python train.py --n_layer=10 --n_head=5 --vocab_size=8192 --rope_fraction=0.25 --extras=["local attention windows", "shifted keys", "gated attention", "normalized values", "value embeddings", "hashed n-gram embeddings", "a smear gate", "an embedding shortcut", "skips across layers"] --optimizer="muon_variant" --beta1=0.95 --lr_head=0.00405 --warmup_steps=0 --schedule="wsd" --batch_tokens=[16384, 32768, 49152] --doc_mask=true --train_tokens=213100000 --steps=6611
Each number is 128 + 32 x the weight over its row's rms, rounded and kept within 0 to 255. Layers, rows and columns count from 0. The size above them is the row's rms in percent of the matrix's.

# layer 6 MLP down (transposed), 1280x320, rms 0.0716, rows 6-25, columns 160-239
size [107  70 121  91 102 101  89 117  90 113 105  90 106  72  82 115  97  98  79  97]
[[ 96  99 127 166  92 143 161 101 180 190 133  90 144 157 179 124 101 128 121 138 167  74 136 127 171 101 202 115 182  96 132 147 118 146 196 114  97 144 137  81 116 133  81  80 124 164  68 173  91  77 151 147  79  99 148 135 138 161 141 126 123  94 132 133 147 118  86 126 166 103  64 185 185 116 153 158 108 134 178 137]
 [106 139 177 128 138  73 126 152  74 117 103 126  88 102 154 142 114  75  73  88 106  88 151 113  82 171 145  82  93 146 108 116 142 163 157 138 154  80 174  91 112 158 174 141 160  75 109 146 125  94 109 138  23  77 166 124 105 140 105 121 121 144 153 139 133  83 153 134 171 135 112 132 123 100 154 152 124  64 142 156]
 [107 103 120 157 112 137 150 112 123 116 133 123 173 113 117 105 175 124 119 167 119 156 140 122 166 163  88  90  80 155 185 156 187 150 175 133 171 130 179  78 170 120 146 127 134 128  98 170 106 152 111 145  75 144 159 152  69 142 158 130 116  30 137  95 123 115  64 124 154 105 118 168 108 106 140 101 161  70 117 144]
 [160 122 121 149  81 112 166 101 139 119  77  70  67 125 185 137 102 144 112 162  75 152  68 177 109 137  93 223 150 131 112 119 123 162 146 185 114 174 225 151 162 156 122 109 157 135  90 130 105 126 158 128  92  87 102 116 137 123  78 120 103  94 184 165  97 156 114 148  57 111  93 146 166 100 116  64 147 131 170 129]
 [141  82 110  98  95 141 139 166 129 195 172 171 115  83 115 156 137 164 158 197 156 209 152 135 147 129  60 146 105 127 119 147 131 168  99 176 147 131 166 155 118 106 160 189  93 106 104  55 163 160 127 120  69 134 135 136 139 153  70 130 127 112 117  62 130 146 132 149 114 122 132 194 111 143 134 130  79 200 125 147]
 [177 141  94 133 154  82 115  91 115 106 160 129  80 107 151 125 105 100 139  67 110 146 162 142 133 115  88 130 156 105 149 108  72 152 160 111 150  96 161  98 118 162 115  78 133 177 150 140 122 183 129 156 172 119 149 139 111 189 106 137 197 122 113 148 121 210 166 194 130 123 102 116  61 136 162 103  90  95 108 171]
 [130 118 111 140 132 150 103 100 112 123 123 148  81 113 142 123 154 197  98  97 140 141 114  96 130 159 104  81 141 142  92 118 130  70 118  94 128 154 137 183 137 134 129  78  86 154 147 183 149 134 102  79 138  91 161 108  66 128 100 126 133 207 125 169 131 150 122 159 113  77 161 116 119  95 113  91 211  90  89  59]
 [172 148 117 131 104 174  75 150 127  89 120 126 120 133 110  63  91 122 129 122 186 166  81 125 167 104  89 139 185 108 124 116 192 139 138  63 134 144  96 147 133 127 119 224 175 113 158 120 124 113 119 126 140 125 152 121 148 103  73 142 117 166  88 157  86 157 108 146 161 127 117 137  59 135 150 120 114 140 167 146]
 [118 144 153  81 204  97 141 104 144 143 150  88 130 183 175 152 142 150 152 102 163 163 134 145 157 105  78  75 126 138 142  94 140 160 159 148 161 125 150 134 128 125 114 165 137 176 114  77 142  69  58 164 134  50 107 232 153  86  98 132 117 182 133 132 102 171 106 160 119 143 138 114 154  67 152 142  61  57 107 171]
 [115 193 123  97 202 115  87  64 161  84 125 128 125 118 170 157 117 123 138 106  99 163 170  96 123 101 124 111  96 133 152 102  83 138  95 174 143 116 163 118 118 214 101 231 120 120 120 148 131 160 118 103 106 179 169 134 170 155 129 127  98  98 118 118  66 158  94 116 135  93 199 157 158 159  98 105  75 106 168 158]
 [202  82  88 126 172 108 140 132 154 165 133 106 154 146 131 145 139  96 130  78  66  59  77 137  88  74 119  91 125 122 116 139 124 145 113 129 172 142  71 139 181 136 133 149  97  73 161 197  70 131 139 115 119  97 127 120 138 114 129 166 112 128 107  87 140  70 136  91 117 133 125 125 146  80 172 124 106 117 140 122]
 [173  98 123 161  86 116 160  86 101 112 110 124  97 100  97 117 132 133  98 139 109 202 135 125  88  87  64 112 175 156 156 110  80 144 143 137 107  69 116 174 119  77 133 131 114 139 177 202 121  82 150 126  90 193 129 161 150  91 136 162 146 117 126 121  91 125 174 200  59  82 193  79 142 114 106 138 124 139 162 159]
 [142 107 112 117 117 105  91  69 131 118 108 163  87 160 132  99  74 117  71 105 116  89 154 140  82  93  92 134  86  75 119 136 129  89 117 136 178  76 119 138 158 120 133 151 168 134 197 169 181 101 102 111 194 102 152  85 107 122 121  95 131 132  83 134 104 123 120 160 234 155  53 190 118 113 137  91 148 121  94 123]
 [ 78 127 124 159  92 132  94  78 134 121 126  72 131 124 169 163 167 115 132  99 122 133 155 125 116  85 140 186 156 140 142  81 107  99 157 142 100  85 118 207 132  90 123 109 116 153 153 104 118  91 114 132 125 154  83 111 113 111 159 110 165  97 118 149 123 206 164 141 105  83 141 182 136 113 176 134 221 167 166 111]
 [105 107 160 101 120 166  96 164  85  62 153 120 117 127 111 116 128 128 120 136 115 158 112 162 144 154 105  87 115 116  92  67 185 107 115 117 118 139 140 162  98  84  91 135 103 150 108  96  66 136 159 124 160  97  85 160 136 169  73 101 100 117 103 139 122  90 180 130 165 131 141 120 142 135 131 119 152 122 149 145]
 [ 60 172 139 217 169 162 193 138  99 171  94  91 142 147  84 119 103 170 119 120 170 110 107 171  81 218 107 149 133 150  54 143 178 131 138 102 106 161 108  96 136 108 133 157 143 128 105 133 148 136 156 120 140  83 125 141 126 146 175 107  93 137 164  81 109 129 199  92  93 121 127  94  42 114 137 115 141  86 127  27]
 [117 147 137 133 112 119 124 129 150 168 132 108  85 170  66 153 128 133 107 170 111  81 111 124 114 160 144 121 163  72 145 108 101 138 165 138 107 181  74 149 127  80 106 129  86 115 167 113 109 143 124 133 128 104  56 150 188 113 126 140 136 165 131 139 114 172 128 102 157 131 154 138 115 175 101 138  85 130  92 121]
 [ 85 117 100  76 116 142  77 111  88 107 131 145 133 106 143 129  71 174 148 126  81 174 152  91 103 151 170  90 152 105  82 121 140  68 126 141 115 126 147 143 129 109 126 121 123 159 138 105 114 108  93  75 142 150  52 135 144  99 112 198 153 126 130  99 112  97 178 192 150 122 128 139 114  75 113 168  39 135 125 159]
 [169  80 159 160 145 141 124  41 104 187 166 108 143 133 102 118 167 127 128 121 113 150 165  78 125 114 115  93 124 128  94 176 123 178 163 182  65  97 195 129 196 131 149 154  98 117 175 178 137 138  93 124 115 162 119  89 121 101 109 113 120 103 134 150 154  90 129 157 133  80 148 179 114  99 100 162  99 102 121 126]
 [149  86 146 100 184 133 176 158 104 122 100 115  72  91  79 125  92 118 110 152 146 105 128 133  92 113 134 153 115  99 134 177 137 100 133 153 150 131  89 180 164 146 141 151 183 192  71  98 117 155 105 116 131 134  80 118  41 158 148 112  99 156 123 160 112 125 142 139 147 114 108  81  69 131 108 132 184 195 192 129]]
# layer 6 MLP up, 1280x320, rms 0.135, rows 7-26, columns 160-239
size [ 98  96 104 100 101  91 100 107 100  99  86  95 106 108 106  94  96 102 112  89]
[[167 162 114 138 113 155 127 125 141 159 127  99 121 150 107 131 117 160 143 103 137 138 143 103  90  77 148 179 109 157  91 122 182  76 129 135 165 119 119 131  36 160 128 170 159 152 149 108 141  96 123 147 130 106  87 109 116 119 116 166 180 148 137 111 110 114  84 115  99  87  30 133 147 113 101 122 166 112  90 112]
 [115 113 167 157 139  66 108 127 186  88 198  54  80 150 179 110 100 143 140  85 100 189 120  98 113 135 146 161 177 102 114 134 134 156 110 108  82 112 144 181  90 140 113  89 128 186  48 135 135 108 150 112 141 158 164 153 163 125 123  85 109 129 174 168  47 140 155 161 143 174 119 169 171 169 109 121 109 127 173 104]
 [ 93 134  99  83 133  77 143  88 125 127 109 118  97 126  98 161 164 117 153 100  68 174 129 124 128 122 120 138 105  64 198 125 127 150 110 181  95 124 145  97  96 105 105 144  87 169  91 171 122 128 111 127  63 108 121  86  76  95  90 115 176 183 171 142  96 183 156 145 117 111 150 124  92 105  97 103 120  89 120 135]
 [118 108 172 131 118 127 137 121 113 175 149 204 133 162 126 122 198  94 140 112 122 113 186 143  66 119 171 142 130 108 123 150 166 133 133 165  96 102 130 116 137 159  97  99 147 101  96 164 143  58 143 118 117  95 197 151 137 120  98 135  75  76 113 132 100 124 155 156 105  98 110 115 170 137 178 101 145 193 121  78]
 [151 134 150  97  63 136  80 128 105  92 117  95 131 101 127 103 145 183  77 167 139 173  78 146 103 109 210 115 153  79 112 178 170 141 151 132 148 130 104 139 137 133 171 239 158 140 201 113  98  68 142 139  88 121  89 122 151 170 119  27 128 127 110 112 105 130 182  81 112 136 104 119 164 138 189  80  63 154 103 138]
 [135 123 119 149 109 168 134 134 137 140 151 152 100 130  98 114 143  90 139  84 115 152  77 120 167 109 120 112 114  72 134 147 171 165  92 134 135 131 199 142  65 153 135  78 110 158 105 125  75 180 116 124  66 139 140  98 105 155 158 175 116 123 115 118 101 129 138 107 156  95 224 143 114 170 119 113 146 115 147 163]
 [ 67 109 143 160 114 109 104 158 111 135 107 184 114 112  92 147  77  86 167 161 142 144  97 179  66 115 129 139 129  75  81 119 126 128 134 204 168 121 147  77 173 122 119 135 112 151 117 145  94 173 143  90  92 126 163 150 149 131  64  63  92  96 149 169  34 163 169 104 113 145 161 104 163 108  59  90  73 169 129 116]
 [165 125 175 114  46  93  91 175 103 147 125  76 133  72 152 132 116 166 140 114 140 117 178 151 115  91 164 139 163 128 138 141 150 153 123 152 141 102 145 161 135 124  62 153  94  73 122 149 119 159 133 160  81 153 106 136 164 175 141 115 159 107 129 113  97 140 102 117 122  92 111 115 132 109 101 153 143 105 129 121]
 [143 113 123  82 147 131 151 151  99 149 164 118 156 188  95 139 111  97 144 114 111 156 146 124 146 158 145 126  83 103 184 128 133 126 140 178 158  79 118 130 140 157 135 132 131 148 174 114  84 122 134  86 135 171  92 138 161 173 130 129 128 131 163 131 134 154 106 137 132  99 156 182 175  70 145 163 131 113 109 169]
 [127 134 240 128 136 126 111 104 127  75  78 169 107 108 132  64 139 130 183 144 150  99 171 174 170 136 122  77 120 145 129 127 149 121  92 134  53 150 130 119 140  76  75 129  82 139  90 104 167 151 131  97 116 105 122 156 167 139 156  73 139  94 152 190  85 140  61 140 150 142  96 108  93 115 127  80 142 122 149 116]
 [133 109 123 165 162 185 146 105 106  93 140 131 102 114 157 105 120  96 164 159 111 180 129 209 120 118 135  84  85  91 142 144 100 198  89  91 117 116 132 144 118 107 124 187 145 127 108 214 134 120 104 198 156 121 168  77 136  57  74 157  80 128 156 112 161 127 123 102 120  96 120 141 184 175 130 126  97 172 133 142]
 [120 165 113 108 122  98 159 166 160  90 118 191 118 131 136 177 176 139  96 146 173 129 114 102 123 100 163  80 223 146  85  72 111 126 101 114 123 182 188 149 153  79  95 173 169 121  90 136  95 136 129 117 129 128 102 155 108 174 143 110 119  62  87 152  59  66 172 118 101 134 191  58 110 128  90 162 172 116 127 134]
 [138 185 144 179 143 132  87 114 193  58 141 135  75  98 116 145 130 159 129 174 124 161 102 153 161 165  94 120 188 154 168  97  98 133 130 127 121  93  76 138 141 178 143 153 108  69 113 105 160 157 141 114 118 134 120 127 125 144 104 132 109 135 132 172 146 123 124  95 120 166 103  68 139 166 187  84 143 129  85  50]
 [178 175 124 152 140 129 115 103 137 127 176  63 190 142 104 137  74 139 137 134 221 186 136 143 127 135  68 115 123 172 126 120 156 116 109 128 126 121 154 203 110 140 138 119 165  90 130 124  97  94 145 123 133  88 142 146 136 174 163 141 123  90 175  94 146 130 121 100 107 134 136 110 163 123  68 123 123 100 112 154]
 [ 84 144 149 152  94 132 102  96 112 137 144 135 121  93 136 102 193 123  88 157 152 105  55 133 137 133  96 133 130 146  78  90 102  72  89 115 122 131 177 129 120 129  76 102 151 188 157 177 185  72 170  92 159  96 117  72 154 140  87  81 128 125 110 121 175 121 110  97 128 135 143 177 169  82 157 143 166 141  81 120]
 [121 109 114 166 136 136 117 118 128 164 135 144  74 179  79 125 148 144  73 115  99  40 128 109 164 118 117  78 121 117 107 163 118  95 100  62 125 155 119 155 111 118 173 158  89  57 116 158 141 116 150 141 195 122 119 164 109 138 174 103 143  74 122  96 115 146  92 149 161 161 132 139 111 119 111  79  98  89 170 201]
 [ 80 120 116 154 124 121 156 104 134 164 152 154 124  89 176 114  93  79 171  51 162 120 126 124 142 159 123 105 163 148 103 167 124  81  84 116 165 151  79 114 154  66 116 129 167 106 124 162 131 149 149  72 123  56  88 140 106  48 108  99 101 122 134 106  90 136  92  68 145  84 148 140 101 126 142 122 135 131  79 169]
 [135 149  87 142 136 101  44 118 116 164 175  99 116 149  39  67 150  81 195  93 135  97 117 126 163 118  87 179 148 152 142 111 164 140  82 144 143 102 120 159 123 129 161  77 185  91  77 131 141 187 120  61 153 152 102 130 125 158 111 107 124 173 145 160 123 166  60 118 149  94 132 175 105 153 172 107 140 106 105  94]
 [135 154 114 133 153 138 160 116 213 125  92 147  57  85 119 188 116 163  95  92 136 105 127 168 138 136 181 113 133  91 125 182 112 181 155 127 163 136 167  93 117 151  90 113  89  97 120 120 194 105 182 136 169 138 119 118 135 135 164 146 125 143 200 185 137 116  73 195 142 112 155 199 138 140 108 190  97 138 236 131]
 [205  89 129 162 138 140 152 138 177 118 102 111 116 156 140 108  73  99 168 122 128 179 127  93 103 114 152  79 108  48 118 140  83 143 105 112 128  90 198 161 130 114 123  88 120 162 139 143 124 121 154 109 102 205 139  94 147 135 161  74 105 132  98 131  99 113 160 136 130 157  92 149 142 152 141 159 161 132 169 110]]